Each number is 128 + 32 x the weight over its row's rms, rounded and kept within 0 to 255. Layers, rows and columns count from 0. Numbers have three digits each. The size before them is the row's rms in percent of the matrix's.

# layer 6 MLP down (transposed), 1536x256, rms 0.0608, rows 354-460, columns 64-127
114:142065134108099154167128174205093125140099121116133130142136120055114083129167166168146059144180143114169183152103125135157165122139070108078142130117082117134093130205158145179120083083103160
096:133051100115087172105141138161128076141172140151113127107148139119117048125184147163103086128143123109096114025141139156111120092091105137132175048094187125134151157138133156072175134105137158
119:182107137143115133123178116137113142142147134128175121168116086166153108071120127067165136168131157087082141137112098143145147104172166113137185074097129106154074170107130133077145160105120102
095:165145102118151137104071129087120120126121129159082112166204087166094135116154095175077076096121170170144088086151132140158109125174130149165214132148195142133101103140131119152119189088125102
032:186084122164170150136107150161141145178154137105142124202154092140157099107107078139140130161121148112137194085089185101091127111115107151086012161132114103099152074126080173106118070162160169
098:132138174107084086088151151165099110089116059113148148095100108108120087132132091160126082115136128089095097092162087138158101161103158105119104119109087123092174153091094154142136074149161072
106:102156165138153132068141147151151155138137105151096168138091134145164095096112094096154115162102182078106076148141080231100173153146146057097152129088164099107143143140164091125122095146119128
098:131053194155124164090163106136157078162123186118157156083167072185149113144118136111107169073185132110087135078112133107129104188131179131144159166122133122186130097076117168150148124127192157
103:157066154155128120112136123180099151167162128042158111191090118094123170118170097133086140108113153106107152132125115128098115113153107172114094135081022125171167117128119112131150095145104111
101:153117129121133171043084102169168207140099112153175144119154178161035091122113074141094105125144138075202160171146138173158139121121148148089122146132120119136155096193130123142166151084145131
097:128110113164155162133114062124155084067081143119120082192171120154095150159167078158123127125156068120142174074121158143121121084110116125160091117172131089143030105147128101069187099166044140
110:088107147135131094104154106116112110119154203140127190151123054153136109092126174132086204067149076114063166082154162094112139166080125107147107127094105168097190151134106119140116183087139127
101:122109091217172145114157101183180054160045108197104150111187160134105117120161089133134109110067173130116129086156108102150143122151129163135119114135081141168148131168147135114089131160122104
046:099125099136141145127064108149147115103073182168101113112165092161127137089167149131152104145078193190131126036128089100140089159209166170110107145160110087130157119144126123136120103152144105
096:189167145147066096095098116125150204120100167138081073114136112155106118139101124188062123089084166157162087155100162133138132119169088148175116118121177137085092177124149128108217161104148158
115:067163125152153071142106152115123147066120103121182161145088108182055173089124109144131145205154150106177106101147118140075172135158128156136169147083184117114121143131142143116087117197135097
102:109079129164163157072131100115206121182131133111113121141129103136156164178126125095160157193112136152116130190126165148124201109148174138115142120134132173144057141113170141111105118173204142
103:087122155099134061111076116114171094103140120144065098117149102126102128113145126145126075064142151142164062154120095190090165146163140167091079184069087093160140172138132139117119114101090101
118:100078100141141163097138127096122156160042157192150126161130160145152132122174179127162096146065102177145057137116145136146133167171088098104143181159108104075118138111168143121157172109134143
103:144142149130099135151160165109139188104148074139156173145083168183126142136124164115139178109093143108136182078198120114070140149167110107155124133105092055128175090082185097132149141111136095
089:117158107117156088080096125107114131137114183169121142103100093084089150067090173137138157076102165161103121109134179150153116136169139130175081146088118125117197100123122164116151128099135060
113:108124087160148175090114087129106073151078175158118084118094170104098076126143131149102101133156176168160124098140117131115158175123145088172160106104103131105131151143138104133124128104063117
097:126113081173155155062112130094103111205120081096091125163082147128124118094088165160179168125127153146084184152130140154102126158134131126133136162068128111125118124142142123108134134090113072
099:087112041161088122114144094132109149151066118126116133181133112140096187114113144096121129158153115087095107102073123190198107094127138131100170060173143111102121136065144060152174175107100126
102:137173149179140127153107124139170101175166148156143120166142131082125144155059168180126167112058084129108093121121070189178149137147114112139180110067063101145163135136124065093127103110167100
066:149116153125059163084129115107119145145116122170063163120151120129076169116202135145199143093156173078128139088121136119137135128143120118131138147183155084114129103131112161151121161128134078
103:100085161106087096132109087111122095158117126111087106142149121136114133140108190153168178172142133114096096092145093145151163135125152120116176152080084165129116138164170160157089119110130181
094:123155165119139123144164122191090119154163069078101189122142071110087116106134104181179063122093103098104085102126104139117127074144152165091143150101151185172116178141157165155129130140093118
043:144160154156152127130143106141111115157128153059095132226166160122132122146113160149156128151159085111119121142106163106139080138116061142129112125064142124149130140093070131102144171076149127
098:132136116122157109104150086099122126143108104113066112149133108125119154091135104104158093121062115160146108104105104111118142104165042155134166122130104126162144170070111119115051106121175128
117:161166161177175167117101081095147122170083181134146156133097125120053145130120116137076143102123081125159138137100106090139155168189148092167176147145103095101116151150149069163135075104133157
101:127114175151091146079121177158132106151122145121163139081133131124127132119122080075124181132101155169119076120155155127151091093147129135174166101140162109135098092139135110093147154070163134
026:128149149127141144121084154094147167132108126114107136150151117134083175123105124167150166115100151085110173134060164125112150101151114100116118049090108144154139160176068106075092142084147119
106:126160147102130140159130099107129154194117064144173049092100179147114155139209137086117068083151144044154083080145122115116130198141146124166112101122108101181155141126127147134098199124109165
114:073131110095159176131079105193090115154104091056126131122104121150169091156157154098120133176078147123127120025179104160072150102149080168132096110092109146127144126155095125151111101089122128
101:170118124077096122084129163163107140141131124087128140134047154142088141116127149191144061049126151125156101098173104115094093132161105165129187141167116093121086138141132134161104142113154152
090:072107159149100098152142144079151100172139145158143166107188158109122087186091112130127148132118108193107182108060195168121146108150109137074141080162089142089147111090075176111116144139123160
095:175046116142132084123151164158151141168130199101149128137113144088092113125095214154115135133124082147140125146117167162097153134152065152130164084116124115127160129099132171095123197100159041
117:140104159155147115121151054118175183095138148100123175125091087116114123159100124164124117187101109119164175054153166136129120114070082131139164089158072101092169125179189138104140181088137126
109:159136154146077102108185077121158128139154139163154147099171099064180136125096073121111165143140073106106192175131138062112120161160126117148145152151152187156117050104106150165075155083129120
104:135106067150144161133100131172153203137125216125101122089083146097154141093137114168153101089096112129104100111138128122152117135144094116147144148117136132115075139083160167132179057095149147
100:131160145149191111136159149178099101142128164116096156130106133074071166147160142116130131134051151158143148164146071144118120194132155077115137113092123144163123143105108174128125092119061107
106:190136157134157081116093094144103188109114152143181127172122143119126158158107164172152156225094090121122161088198120118140175106115146133153096139125107125079135096164138152173066161149112149
104:150105151114179111089145130124089174098090131104092133155101116184144161096142167152072034128112141153115184155193073139160136136097101222102182106111066085152108123132136068118136123152144115
101:125145066146189153135093082175122102169174134138116129107142062129105181139131141164128081102111156136156060099123106100084194146114119170145099185145124183158094103058086087189118118121128141
104:151097107120081172164092103150150084157170132083198142116210128144165187070170128079179124093110103161153162121140138127122144180175129159107131148141183157117146169110147090120140111144143166
026:140131124132082099099133150169112120124132164174091172159136136126109151098104099175190082171105153105085136121111135072093182180174097096123151174168092114130158157155154161077144156097102196
029:119095070170145039181095117079118129070127110127111115137195128131160164157132139070111107133086128111158159156078101152149072130123136062157128109122193164082102121112205078158113142187141146
104:158062160108181159126110084111100141165121125127091161179169169122128121130107146151081053078087130064131056185154079150103109104118125077137127139110067136132170092150119117089164109086109105
055:134127078151129060139050116153149134117166168126133151067161116120118186142135125165129135096076111102180108114120134100170129132184144120147161135124132110137153126172146191158124080205078141
096:107205109119177168078156118143178089119106128143076157169152138083105134087153183136137116079118080188105150118174094155098129125167160116140158127096144158087151088131145139090093120101089137
096:139137123140093138135123141089133148106141153129101050176101117147126156100098038123092139176110118119120159099175142155113139117129107133177109086139128112123112121128070155182149188170152080
096:110118114120133133135108072165124163163106154046121119139153126151156105143108154138090105139085117103119095170135098150147166109182087127167145154093148101101159161074134103152089137110183101
101:131107069094116118128151127170127112062149164119194105115111092087080172106122161107100109153134121120121116094122116166130166153169142095171146155151096133103182133122126150153111180087112157
106:203147196182148150092087074095090148105117119121130149137119115128118160075126075095126168058129126202107125116141169087152204107134113139139171093142090142180141126121192099150123150115132085
105:120183161119120126113106142143121149179113152085109064154114150100099114087155123096088151118135063150143103101121114168184184144126143094089135065081207083150139174140162121125055085127090131
096:111154147070188114180216130078192097101130105168160128100090110189130157147112088121185145164127050114143096166102121103121136100084132153103089131117134101144135134088148160177138104097136122
106:091193090151125064097084108159142215125109098117152179171156120132086131169181077108196108107093176034100177137103138142196065143099070124150134109128100156139120080116165154093196154105169091
106:118168086093124107131127164120150139134129145134112215107110068063157092094122141076105075152158161111103118105103161092125103091108119090107152079111106159133142145087131105118103123122172144
114:064125084163102151153143138147072180141180117158147084105102168103165094143121151072131126073172135170129129110099136083095130180123155049106137125104102067106144128166179091077173155104140168
095:139073093139087166098167104134085169108037084124128089154175154099085125125127135118160138153139120104112134129208080151126089063124120160114111147080136119159100134110148145152124165097119094
106:155105121134077178166109082149122087114077156097168089165124066151069102172151116116136124138095126202125105092110174139102139163124055112169153132148108112118178110115129150129077093071137173
035:120095125110139104140116184108046180169146135117075099173163147138082168152108129092146120145109170114138069090116123132202132098162067100162082121083124082120128129078134109076101144127116118
104:144149065094161083128147102148121174160134087068078123135138121082122164086139101100154229119131071128138148139178068173130151111096145104090135161149129130187168192108146105142161160133177091
113:178142168164114094131093129113150144142109114151110141089129145169151113124129147169100063120096103102136157089141128134109104119165157101110088077145097136177153125118171130105154109125167132
090:119133144090117186145118123140091121151124118122138116115088134166178035186104169142102158104176104121180098131131098167114124204150090111131150133128127135164153108098157097120112109174130093
105:156175176122143131153090132147146087138149136150173028122177109170129119128177132139178161089074144149111084133080122196142150069069165131097168151082050143079118108125160144134090146127171111
095:151160121141126167092108110114095149126102113140133135111101122168073129159123149121093151195148175171123137181137127083118098164103113095101116164108072183104182102148066107097128113061058178
095:106159155109143143138145171121168057090114130130122172168131108159154137148133169077128153122119200139133136129094166114193111145152153112081128131140117104174134115128107144194103108129088114
117:135180090106161055122095070132119083238071143107110116128116124119077122187118138114157123094086100142120162140092141136124109106163147121157121149076123142132175201138183125206166100095157141
031:150059075150095126101161169145140115090135100082158143152142112137142190156179093122134140122207079146130144134109125182162115191173084111079110128072100197151164169117097097094106120148188120
104:099163088140157096121141102109140130106112187185140106191103083105119103146130142116105097109117098122196126158158080146117088128181071113157092145156119066127103066169118134115070151124100076
113:085083100135107119147161177123095166198161175093142127085114131174078147095120083213168119139098147124087145176063216108143167169137120103111129159147124110144096123082141060076154114101146098
104:090155123121102102143120100108084107127150138136127099132091150143124134167091203105139180119164182138062101131163185135140151128144128049126109082151219078206175079125130081070148132167146096
099:199112159117120086173107141131083134099182160118170178157105073090174136040102141136156115104166169123156142153117135179159164167145132122148161130159125095136155171079160097196151147162091145
094:123081132104152120136133123120158157108095107154066141138115135140147133079080109172116152114139127093167193098149145124153142144158129162118096121172144208156111173099123175074116147115120085
102:085153122166130129191178133126108189109134079117165186169070126091131140122130167137152117133104121106184087149128101162140132119104098175124087102135119171100174133128124149132109109138156175
104:129078053117156146140137115116138103136188121164082124102121109129120157119138147131123111193121169127087104073099123171115178137093138125125090116113183096161152139096147125121156061078182146
093:125082144147113145112142141085087124146075149174182116086112158102143083117116129168186096167100126168095080131138067074174111115094115142080087129154151195143143104168119180144131120132142080
108:129129096181066147100079152120113100184157182158116104038099122129177119111138093153156145161147150136129166140108120117163110136107132121162114118100105158101139123059128140102111100114159061
101:083114137124151083175102143178180171106134127099099162206136125066155126085149108123145157102168142114187121104140158153122072181105096122108191131092062102060087130126130132163092146142190130
117:135173151115130165099138150155121152151086055178167203116105139165116110163144123172112176160192140112119176121122130105053192127096167117129118170147093163166150099158134114140107163139095131
102:141098165109101221146130097135102089156096102172131183098153045086195077109140107079119139105146201069212122097072166122141110139145147091149124107181117164102142131114097132166099118110109125
106:156116093103128138181068102182136244166140134158150152114129080112117065113165086155112134144093089153158127124123136132146138139132210168111170162135130070147119182113096125133144115142112104
104:141106130169098175171167135106090104158129120143123069126144015109148092148164103128128040150090162076111067184126147083069125169143077125186126146090128120103143055097177135130142172121129091
108:176132153138141165144152116097113141160158128108152110090089157128097124154153085127109168141160129146163157140179162126114103105077140128123083142114097067147134100126115180125155112072161143
095:178164119156152158098159101118074116154134138093171093115096121113144152145150083109133122156190172110142119148143193147107155177125132051170129067048085121111147151138182098169141099106091216
101:075080202128134117133181104169187165150056161115116137127131106158134192098108107141114175074159051140107147135156100196112102139095099162121099150135189089106169135135120073078150108081157116
105:104175156111079092125060125094139076107136182172103192149142097169183127122117161152148146115065104133117078142137112141208115088203172177097151152183117164122166121121141140129165155145104109
104:146118133122161106116136135122121127093066135113138171109098113156131133071130145142138155077153109128142153129163114168064125114127121162149119098158092143094123123113066125092152202110134024
099:118100136115145100131142151115154133138089124157175155169148135171152171127095130134129086106128141160121067071123161146127165115105131157088163148124100148107124152120109174122153164112088106
099:130185136134127071151138103147081178096142107173138124166117136102156061098150130156138113097166149168131135126146149093159127067137155119096094152185141153106134148102102114106117080095215135
108:177108076083158144072112105168142074150124103166077121094126089141146200120108150158071108091121116101173100103130122110112157102154139119135127150091071145097162095159089084064102119170142163
108:129161171177074094093135052108087133152128084137123182065144171105173175109080087095131097086167172121155168080065092103149112109157217170139114080124093096164164119081118141102112094111099116
102:106119163072168085107144119170082100129088104166191141099147140114098138124134084103066107165096124127087109081125125159197088116126117142158120097109194134080145148124181117091163102153101137
095:134142102118125142191124172109103130118031141126118074135084158157079128112124172133054136150179175212136099131108145159097185213139132147097124075106155088141206144133169105100125102158124146
110:095094093121139124127163162104090102083161156102126105111092124136117154099127128179110125142185176128128192170111102158148123158104101161170071110096127087087126143101117110120160164148136081
110:146160095102104164086147105178076132155132164049087195097173179130125200097159090136142191142100103154116088203144141122131094091067115132172137092165106132119133168056111155148117132112100125
112:146095102084180169144155111143136103087102183065040110124054085135105179163107136135131143100129113183080135181141124136143099138111081164196108149144168115125168117105098135072148123162115109
114:178063073179160131132136126141148136152134123144133152123113121119142102145141189117192156227105100140095082082113117076108118137123164105094127141154113120165100164157160173105189120143110140
107:160114140160117076150138107120103109112144127079123127093091105144068094111169147082129188102132128129146164188162061105112140136152088068131160130200146111073134124090162112162109090122095040
109:145128197094079155161148077122116090097093126134112149154135153090108112126071086160111103131187157146125132150134165128101084143154151106197115124189134059118072117143148117146149101145101115
109:130072190134123112128177108167221123131154134115105098133098078104150173098125052143086120125101157147133039166087207132099080093137104144095092101158142159137091142102178145164101091161163138
121:121132123127145081144101146096102168168186162097103109169136185171160172163062089098149154094118123109132147140117104112109157114129070159120129167106112106111150144130163124090172159035141076
106:114122176131049090128088154147159114103132132095062095123100084136018103149107148116094185116120147074151174141163133133096153093099109094129102148170142110095132125049134132146149141163054110
107:118122102113132101106150135210099073192171109137109133085085132108161128105083099135108101125126146093070168109091155113102102125204201159105082168167121142127186166158074117114149185093142056
103:169174172148153090142160189160143081110132092133126125127134136091081076169114091150121118140171153090116097152108118119127100143131092164186121148228119126180118124127147143136132130101153120
# layer 6 MLP up, 1536x256, rms 0.0685, rows 355-461, columns 64-127
096:130197146135118172165157097087154130128126130136113177098128097119130190143100117183110173105169119146095142233130116160146079129132189067172064145131157129160143096136168069171099075170132148
122:135135166133060102170125129144171135116123096169122127092117113069205111121098135116141166150119120122089110136131167172133126138069159081071179113189132161086058129116083126067097060088167155
097:140130150092123215199149182125113081098114128137153150115149116097169079103124124125116127154125105149084101117150131130168119084116168119115179146133152148095151109149146127154129082139150127
053:160089112071096159127114183126067147104131098151221162081120130034166167096170123166120142172082025088143099199152147150128115130113129153091181097130121154158152114180156174105112137100101158
096:113149158107133159174155130162096161114165104119118142143133151127170074159140084107076123188110101133107121123109095152170125107062115139137190210142131160166126114121172105147114117116131239
099:104165149117115165115158112164141123142142113175144125124038154148147140138099128063094198167109134113104103144163173153106142113106132143143146089095179152150140164097117140131140093187168148
095:167162200126127135140105105090139164160127139146181141175117138110113144111150123162097140131111141110096114125176090140146114127084125128130072120195123158057050105135154096102123092135110123
101:162144135151121133109152172136102116112182174108139114188099170104119162122121172121123115117125119133091105134152088122117100129111095126118129136154104124179142141136188137186133052139131184
100:098086157149103151163141133100101117147137079114180097130151145188165093135110095104170109167149134112093146135071174123091153080143122091177129066077138148066095150110142152145102157131156140
098:115122140116115133133115227114177157127119073132094161068097101106153123109130079135154124139200048085097105107096054093116192179084177101073084150150121131112104168118102075147147155136122099
111:131166137124074119079177126104147105119159097128194147142071197107089102097173092105088174114117077156089103145106088117132088168143101172109147107180131194150103142173082146124111105105167099
101:143183175146111104162146161145109102102160033109164147126110159176124076105119168130133083117098116081091145122176113122181103140092173113120178141133119107153151150142178143192118168096105170
055:138195169027116128127130118093075114094196074135148124134104124073162134150144106112152113152112046120141089178105112121157137158128166120136135124165104156090091118160153115148078092132113131
094:132189176152065119077181131092150081071183135124088155122089085079155169124142092149136145137214105147057071151112116142130133175119141122170113130150158145108163121134145179161135134176131134
114:106126114124159153128224187169077162034206127184162134169122108145126114092157115125127145138144114108083110133162155142128065099126134108093180143150110123106104103146134108103095115086149142
100:123108131075159116183112164143128093092130085119126144112121097143133118168111119101120150163091107105131128134148092092114120077119243168135087152197069142099125114127083154142125112119137137
099:125070113111116134150163178093126109144158098095122105133115136111176166114142092160140170111159108124133131143065135154182087114135131169133123173115177136149124105117168109106100132106177177
118:113157147149056162109084195119077116069178117162146120159105117135176125119137105179167092089146151127111102134136161123138082140130122064123163140093128138082169122093110135092121093154141099
090:128177172128086091164123157177122079079131167106123128142098162136128062163133114093120129088086137075093112127169156066107129124132164104122102173148156091142168137087143128118109077119129128
078:173142131094132187109095114153129140125218080068159154107164120133134147095127156118193115100100107133121058112141151112138126137136144157190152134193158125122180163148082197166098167182136148
111:093155169072130151068198183142089134151194146199116140162114151062160077171111138151138151106174119102132144149090119088120153120084136106145125157186139156131095133104138131164103146111118098
097:051192185131117108196113211142128167116153127128106127135043098175179146164132143112121185176182051144097156160114122101111100192131128134069134149151134165135146136111139152133124098171131147
093:106101083159073138125130156186188125139128154127147103161075175093119148171096133135144155155121150054133125139066073131167089093088163138111128086148160138120051177130116142107127165088106177
101:176126155142142101111141155144148124128119114148131117174113125086190119132133024079151130139123127183074119139196178138155132120138165174087113120086158148148066109133134093153087044141127187
071:101144100113125155170136187067133096132112139138159125125094085086130155155161129074114168150158103161133082191151132096170146179089158162144145141182151171172111187185170118120121081125166165
103:178169167058104107101128148157113118116132055090138118120093107141123150070131153121146125113107110111126105163157179143205156187120209109112191150084140137159135150155070222129127094122151144
099:115185143121124194117105127109162114128143140135153147101125137145137064146079099125099255093192113173165107147116095113181103163106156122102140108190158201154150088140189135158115159150155147
059:106215158101059120098133132127130117149137103110160139083065176114106115118167095139129123141141114096053163151096096104131182146080100102057067113116138183135137121116156119117065090140138158
101:072172177130097107100125118140162128152144154108094156129085166133069071139156062048138079089156076100081088161165100104096177114083129159165155153142164141079084161116130165131137185155122197
112:140135147152139096117114137081091113079147161154138159118144140081162080109116067166145087179078120119130133123151085115109117117178173108163098153182067146143121069164123125105121062207126101
095:203091170109098145095148199069122147133136138112094139181124150050109066151120114153139148189157125119142077158155096164101184102096150148159162158095170114046123156128106163151079127118121095
053:121166108104128152135210145138118113044131118134166122145115121150167103129113135147158165161103118143121121184113106137164144152140158107140095086155155169093088117169162152175069075132145144
106:141116033131125150117129155198183110096112088109122100154128183072121187163128162136159069141096120191098061132146137177152087152104155109060160118124145110122081149116092163090104119138116180
114:087118091091117098084131200074118097039138140121154117114162196119190126147098074148142134124160105069076119115171066118120103073141155057141123117138116107128111087070127133103070097069189127
102:168164131071123157151109176127090141117139126136127122125073161125154120120123065123181087080123148139082062142134159116094102123138151153120184170172135125124082181172066147090128185095135110
085:125134133057139107186128158133107126099126167163134162129137118118196176104134123119157214112175122117154088151095114075116173069146221128156132168120135141200121160156174121109122095135200124
090:095151142144111140136105138095120064101126189155158146168144101134116119124119112112150218158174166147115181128163136150139161138105161107151138127144128155091193087161144080120067061143139168
123:075137130169088127153128166105152127132149134167121116134153139070095116126146136117155135116117141158145143108118153149163133169105134144112139145095174140118104096093095168077106129071175215
105:112142148117103122106096134139143106072147077129105142155132126146098176105142098160099162136143095162061144195185153119115098091166169144094097153153160156181151114130124110136099147100140113
101:148102120137136072091139122152142097138112115156217157111128169083135110157164055117142106115175085157073143135135156141129148141142150090146115108145173214097116138110154159153130089149134173
109:049213101129156085169144147140124146080183105129133115092113127127175183160091095056129164097086100114097128113141123135132126180129142171083127159197178222122079147110164140144129110132132162
106:173118107097119103146159154140077125082214144132118082134178104117103135132140149139090104141132095112102081132141101111191075118101137158103110115100060180168072144149157111110102161102141137
103:115129188107132122114121130105141148098178078137148158123099152145096083135102112124173180140111139045105121164180137130175121148058150093109105130134134156087096118127107159138126102136122119
097:082190087120126149155154129142163100136157099154104180101123107116106115113144111075067210115171112117180128162097081163088128094133123093136148137111124153134196163184078105063114119121164126
102:140091170124041097140198152091130090103162186164137150112123176107089114070178129091110164091131124102111152135103148141109129097098117076116151153106095182102102099134137091136150147076144144
049:091110121133124164118134130136159102140114063124153104120149184108164088164105110075145131170151081149149111146137148090156126152119148146156142146135162180137106104119126173181077110147206176
051:130100144091136143150151193168089100141131083122172182089128142083157137113134064132111174155128002152131082152106144123176053078092123109167143137105118210156153168167139119123092126190184168
104:090102172128156114141160101076164141106120116116222107141139192061086187168136138105187160150196107086158151119156116126127084114103106160106115137156117171103114093094159130073116134146117120
061:133179128050074142141174135111107086139173099146146153137073105144135116068104095125139086163138087149106091193179071103121138140125142132120140113128080205077150130175151127145078062094161147
093:119092116094153173090186079136175109089102155186097179148105102112119147150085109146166105106132129095067151138123133096116118173120116114051148124131135150166110109152081139120068121134114154
095:154134118106138125108144213085113154058140143153089161108164130116145097112145090109173123081110105089034098151144145148150131069113148104077150125156088160110124096125125143054129186081181156
096:136169170126101097160100097132147116115153120136181149147091119098140181148122161126113133095171121088157110108139100142172111128106154106148048181130094125119111138098146093139123093123129151
101:159168180091081105115111084146143114079110127114107139144044147092097156127126090101084142188181120050134139126120042095120145118085176124179121158157101132087101185147136124129101084173121206
108:141167128122095182102124143176177119109135083128153157171129147144222115101151075051117150191172152151141123142110106085117097170139139143102124171149107089099110106103062145099115080181146168
101:187110114115178077115144136166122186131098094167143097148139121057122144070140059098096166176138112147132126145099123103136075090129155172141140151161112121086121111146106139146110102086112113
096:145178140082117131103124119169150099068114066074117146117149115174139107124138095120067166119118129091164075160121083087138132145123175149111120132202137127165136188153166137169128089098197118
108:051111098093140139131149166141206161152119181166093138091150142128152103130069073102110203124231120076075121158134135100125073158089155115072104132168139131175136116108130109143105202086147092
108:187095150128118123146129209130094117098145091128135161165043128070103085131130056070094095113168115099155108113130133151210130128138089124106141110161178104180102120098095048062118079156109144
118:190220061125145163133123152158071133117155160121152087145118179106107090109141075082110133101091141102137136168143102076135132146115154136101129117143101103143116100157137119088112109079168162
094:205159161121085062081138088109181113128126155150110170153106124139077077089156116158141123149123164166094138195095098080097138118129183159132123127100091132109116163157069104105109168111101143
102:146147052095120108197172106112153147147126121070121187129137143074116057107162103114130175159141133159121114121102105151094181140084101135058115172146122193095098088132103146125120153160146108
053:143189118100069154133192114120103115090159078121169144140119138057121135113161123125163136150081088109111130142168100061109151183080155146138123117115176109145102130086173154132096117109221191
104:107160117172098081130167124128109134129147094122133122114150140090153183149103114137167138194128083156049165184146113094168168110053173124068078097093111137165177132109171197169129095131120187
113:154191145153139121140127127164104149137147163088119126148111136131129071102157127029138136068119119103167100165120110102118158114078206157129103103178111107125150172129159082126106093161166155
094:112170158101074094169189143128213137134166132178164107099086194132137142152099120076144111124119118079150101150127152123112145153106127180104103107150158155153168169161094152124100138104153173
107:128139102127135136092158148146111202127182085155098124168161181135104157150138104125116126087113141134174122168159126066076100111131163095105165152084134141111136100095084148085079100113204217
093:111121099096078190118090170147111096100192119143120120105072080172189176149142127152148138169188175108147075143162161107124118089087159172161122124195143176136169079131113130133131123183141140
098:108113116082159145154144181142106117130099180099108108146037133092153158135101059163124126165163127140098161149132123134148143096138127161100103105148121168044132165083186151116099126106127137
119:135144123151160089125145095121060096073145141116166109151130135118111108190099120116140154159216083175116116148119099111129111148089131106158134121097111157105074130117156100151126126143166213
050:133088169095070160158163128103125049121114095091144122112115124104160114138137113061134164152129128117126071205108107101159098184085191045069120129125122159106142138152132090119083122160138169
100:108175148152088143111139144125159160061134111097093141130096115130163124169097131076110151160140116071164126151101095093108093154135138164157167137127107140149092099135151106143093160156149251
111:041127161130088155157106148094113099073161169079136154121131121122107088078103116138101186139147084119151104123128144103184104117088215179164132135109174166167090114166100062091120047138109127
098:056194115121147129153129097141115109121152117135166103130090158119196210149160119095143145132175088126107145179073146140125116111135119138126119137106174131118159125143119120088109097190142077
103:186127127156126124191145140089089079121123169158134155088110231148117134142084106051153158177109102147151149110167149141153107149164109151108137098078121180110096109115184133115149123165144111
096:160123162079066149119160193126162071096129119085159152089070092150127070117099089090143103116085137067148137145153134090111144110102119168120129120158153153127124128113119167148140170173122163
110:090136138120137109073130168169132146164150128099096072153149162114136082088119142101127103127089192085083112149126109114120180116081152110087197109166156134134107112158193137182103141110163157
098:165091151126145094099159115151111100136136175116098094133168168145130109125115165080170136119152112168159125108134133166156114169127135072137124088102121154141108098161120089125090157105141156
092:071144128111149103091098124109105131078076072094153167068049099110134166160163122064090118162130099127158137171125146168095125135118116125182125147125113158121123154110164151184105200123141138
112:087174142115086146136146202097103082142109139038145128108136152100183103158077115152156131052113158111110114176099086131131116157096158125161144098111206179121154158153132134139139121138127131
100:161156141082165127104218115128095109056138108144129150135090168144195127150164133110147142151150125058127134158121149115105147129105169103075102126141143143090063180087169134146112180113135178
117:156103165073115153127135151109122084128141136072128177148134138063094113159092047131105194218158134112098070133134098154120140167113204140132098129170108143121055146121184142146112086172116147
099:179090136117078111116150173145181099083123157078115160161072125125129081156104093096183182118127130080118144169158132084136161112119128067113146072094184152134121179166091155129080134167157138
105:108159053144119176121115158148161162143187098159158142058063132038106127110119127139140134164141099133150113140115125083104091124119083137047159151193118164188148106102153095127130127069132155
100:157121134064126108101123152106094081078180165210122136121135084116143147121132111163168123175179168128096127120129134089144046138117114114068108110124114199101145118150154165112110101118176201
112:176105154135149182156125122165179149127163156107178125107087145107149152146145046157096138110126118116128142127162132149144173143040108142056200111116166148149098118122169121124122089094152121
095:035144158117168125177146103141132132126132140134113131110089125143145126123158142095145206145228099049141152093182169121113179142137166131161125102096177194103132136095109112191125144082132100
102:155136118161090117113113081171164135098133127074132130072141115102116146175131111139104170141110117109150120144146146160139085125088194058127132098130164110147120139076139131104137132095093113
103:070197146082114115171080150108123069086117125095145101119100169160105151173173176129184101129144098067126121174108117134141130180112124084150080100154141129107124145135131137099101136164137156
103:168117157129169101122144174127050095131136157118140155155108124158100090141150118150114111133157121146132160142100099144142113191036126098117166114151120175096108136102075136072134134084123117
102:102149077119103133143104126115065137124114087099167098130145067149168123111108144098123083132144087159074081167148125149121089113143164176119168109142146123103165138091147133142119083128118151
099:112115105077096159208118180169106150117130149065143163122144139126170095147113091151076125158124131051133115116172065131127135105110105135116129131111176145114108137094162049184109115131154182
102:126206129097150150125125122165124033139169130149096095086094119110102151135142121112139159107140117073150164143052095025114118153154125156123115159072114179109113160111102133104104131156118124
109:114122121125143105116137134122191160137122137040103132093108166131134149179104055118175138128118155080147099118088133080142097121149155160197061159121170175152179037109111129078105121143137147
105:101137082067158081160191118126128162074108133194124133160121191122108154175155031128162165107186085149149130133148129135146070115083152110072098121169144182132115134132131166177113120073136198
092:123084108146142103118112142135118114136134149102136126183089195149133116114181145120111148130161125106137105104129149135132189171095140129041112108106153161170174096176079148136133173148144160
105:160115129113089140093131164073096102085121151077117117143120170109151165100123070160111131105168119117168108140140176172176087140116130158111155124112177143117124157184148176172089168194102173
111:157182151124101113077181123119141084107125108103140148139140174117112144075141134127137124116162107094126139117076136171121102104137116135098125114153166194129118120092120134120097115088112209
118:141135090086136139068153166170111098117117078122093130083139144117127128115141093149078140146166053124096142101156080046123152092123144118075117158142122127125135140144109137155123138147156106
113:110107153102070131107162169154181100128183059164092110138141146123139130073070142184178126110216104139106132126183124142156101092057112078114095102124143149092058126079043138142119088087108191
103:113161194147166144095136129096155049146116127111137179141137075093154086057094101090133119169200150173135156139188113126119090116115123141157158131119106120124083225174176142155087109159117130
107:144124166150120078098121154082138101106114074113181123120079210101201106217162082124122167134164075170092136121084049166142082108143131095125067137144142236162177047155146156075090116054116146
107:137128162151136177113136163127133177092121162165123161103100136124158115113130125172112132121167034155112141100143142111135168098114105109097142161131108164106144131107124204135133149087165083
124:123210112100101046087127113199094178149182114127116169171117153116121158097118096055104127182131117085143125151107112051116114183122145191127114160117108119159088196192177124161136138117157108
104:084125088143136152111160144070127147072181094138118151090180127154215113158162078068128158101112069142095103104136186102114124078125105128173182159124115127161059063190189090161059113163134133
111:142149100134136144110066170153101107140169083127131128109100124093178139101095123119159156116148044107110126150053131116149105134180132140130143168232131155168090134118084158102127126151126151
101:095171052148117120120148150131096120156154142079128106140114152133107117123185116138141129119109122149126119144154079065156188187123173152167082139165122138141139176087116090200101093145150114
113:143191120086116133154171114173099143152173149161109166163144143090161161132100077142123211148132131165113056151139143144164155142155206164121124171138178122170084152153093127088124117114155085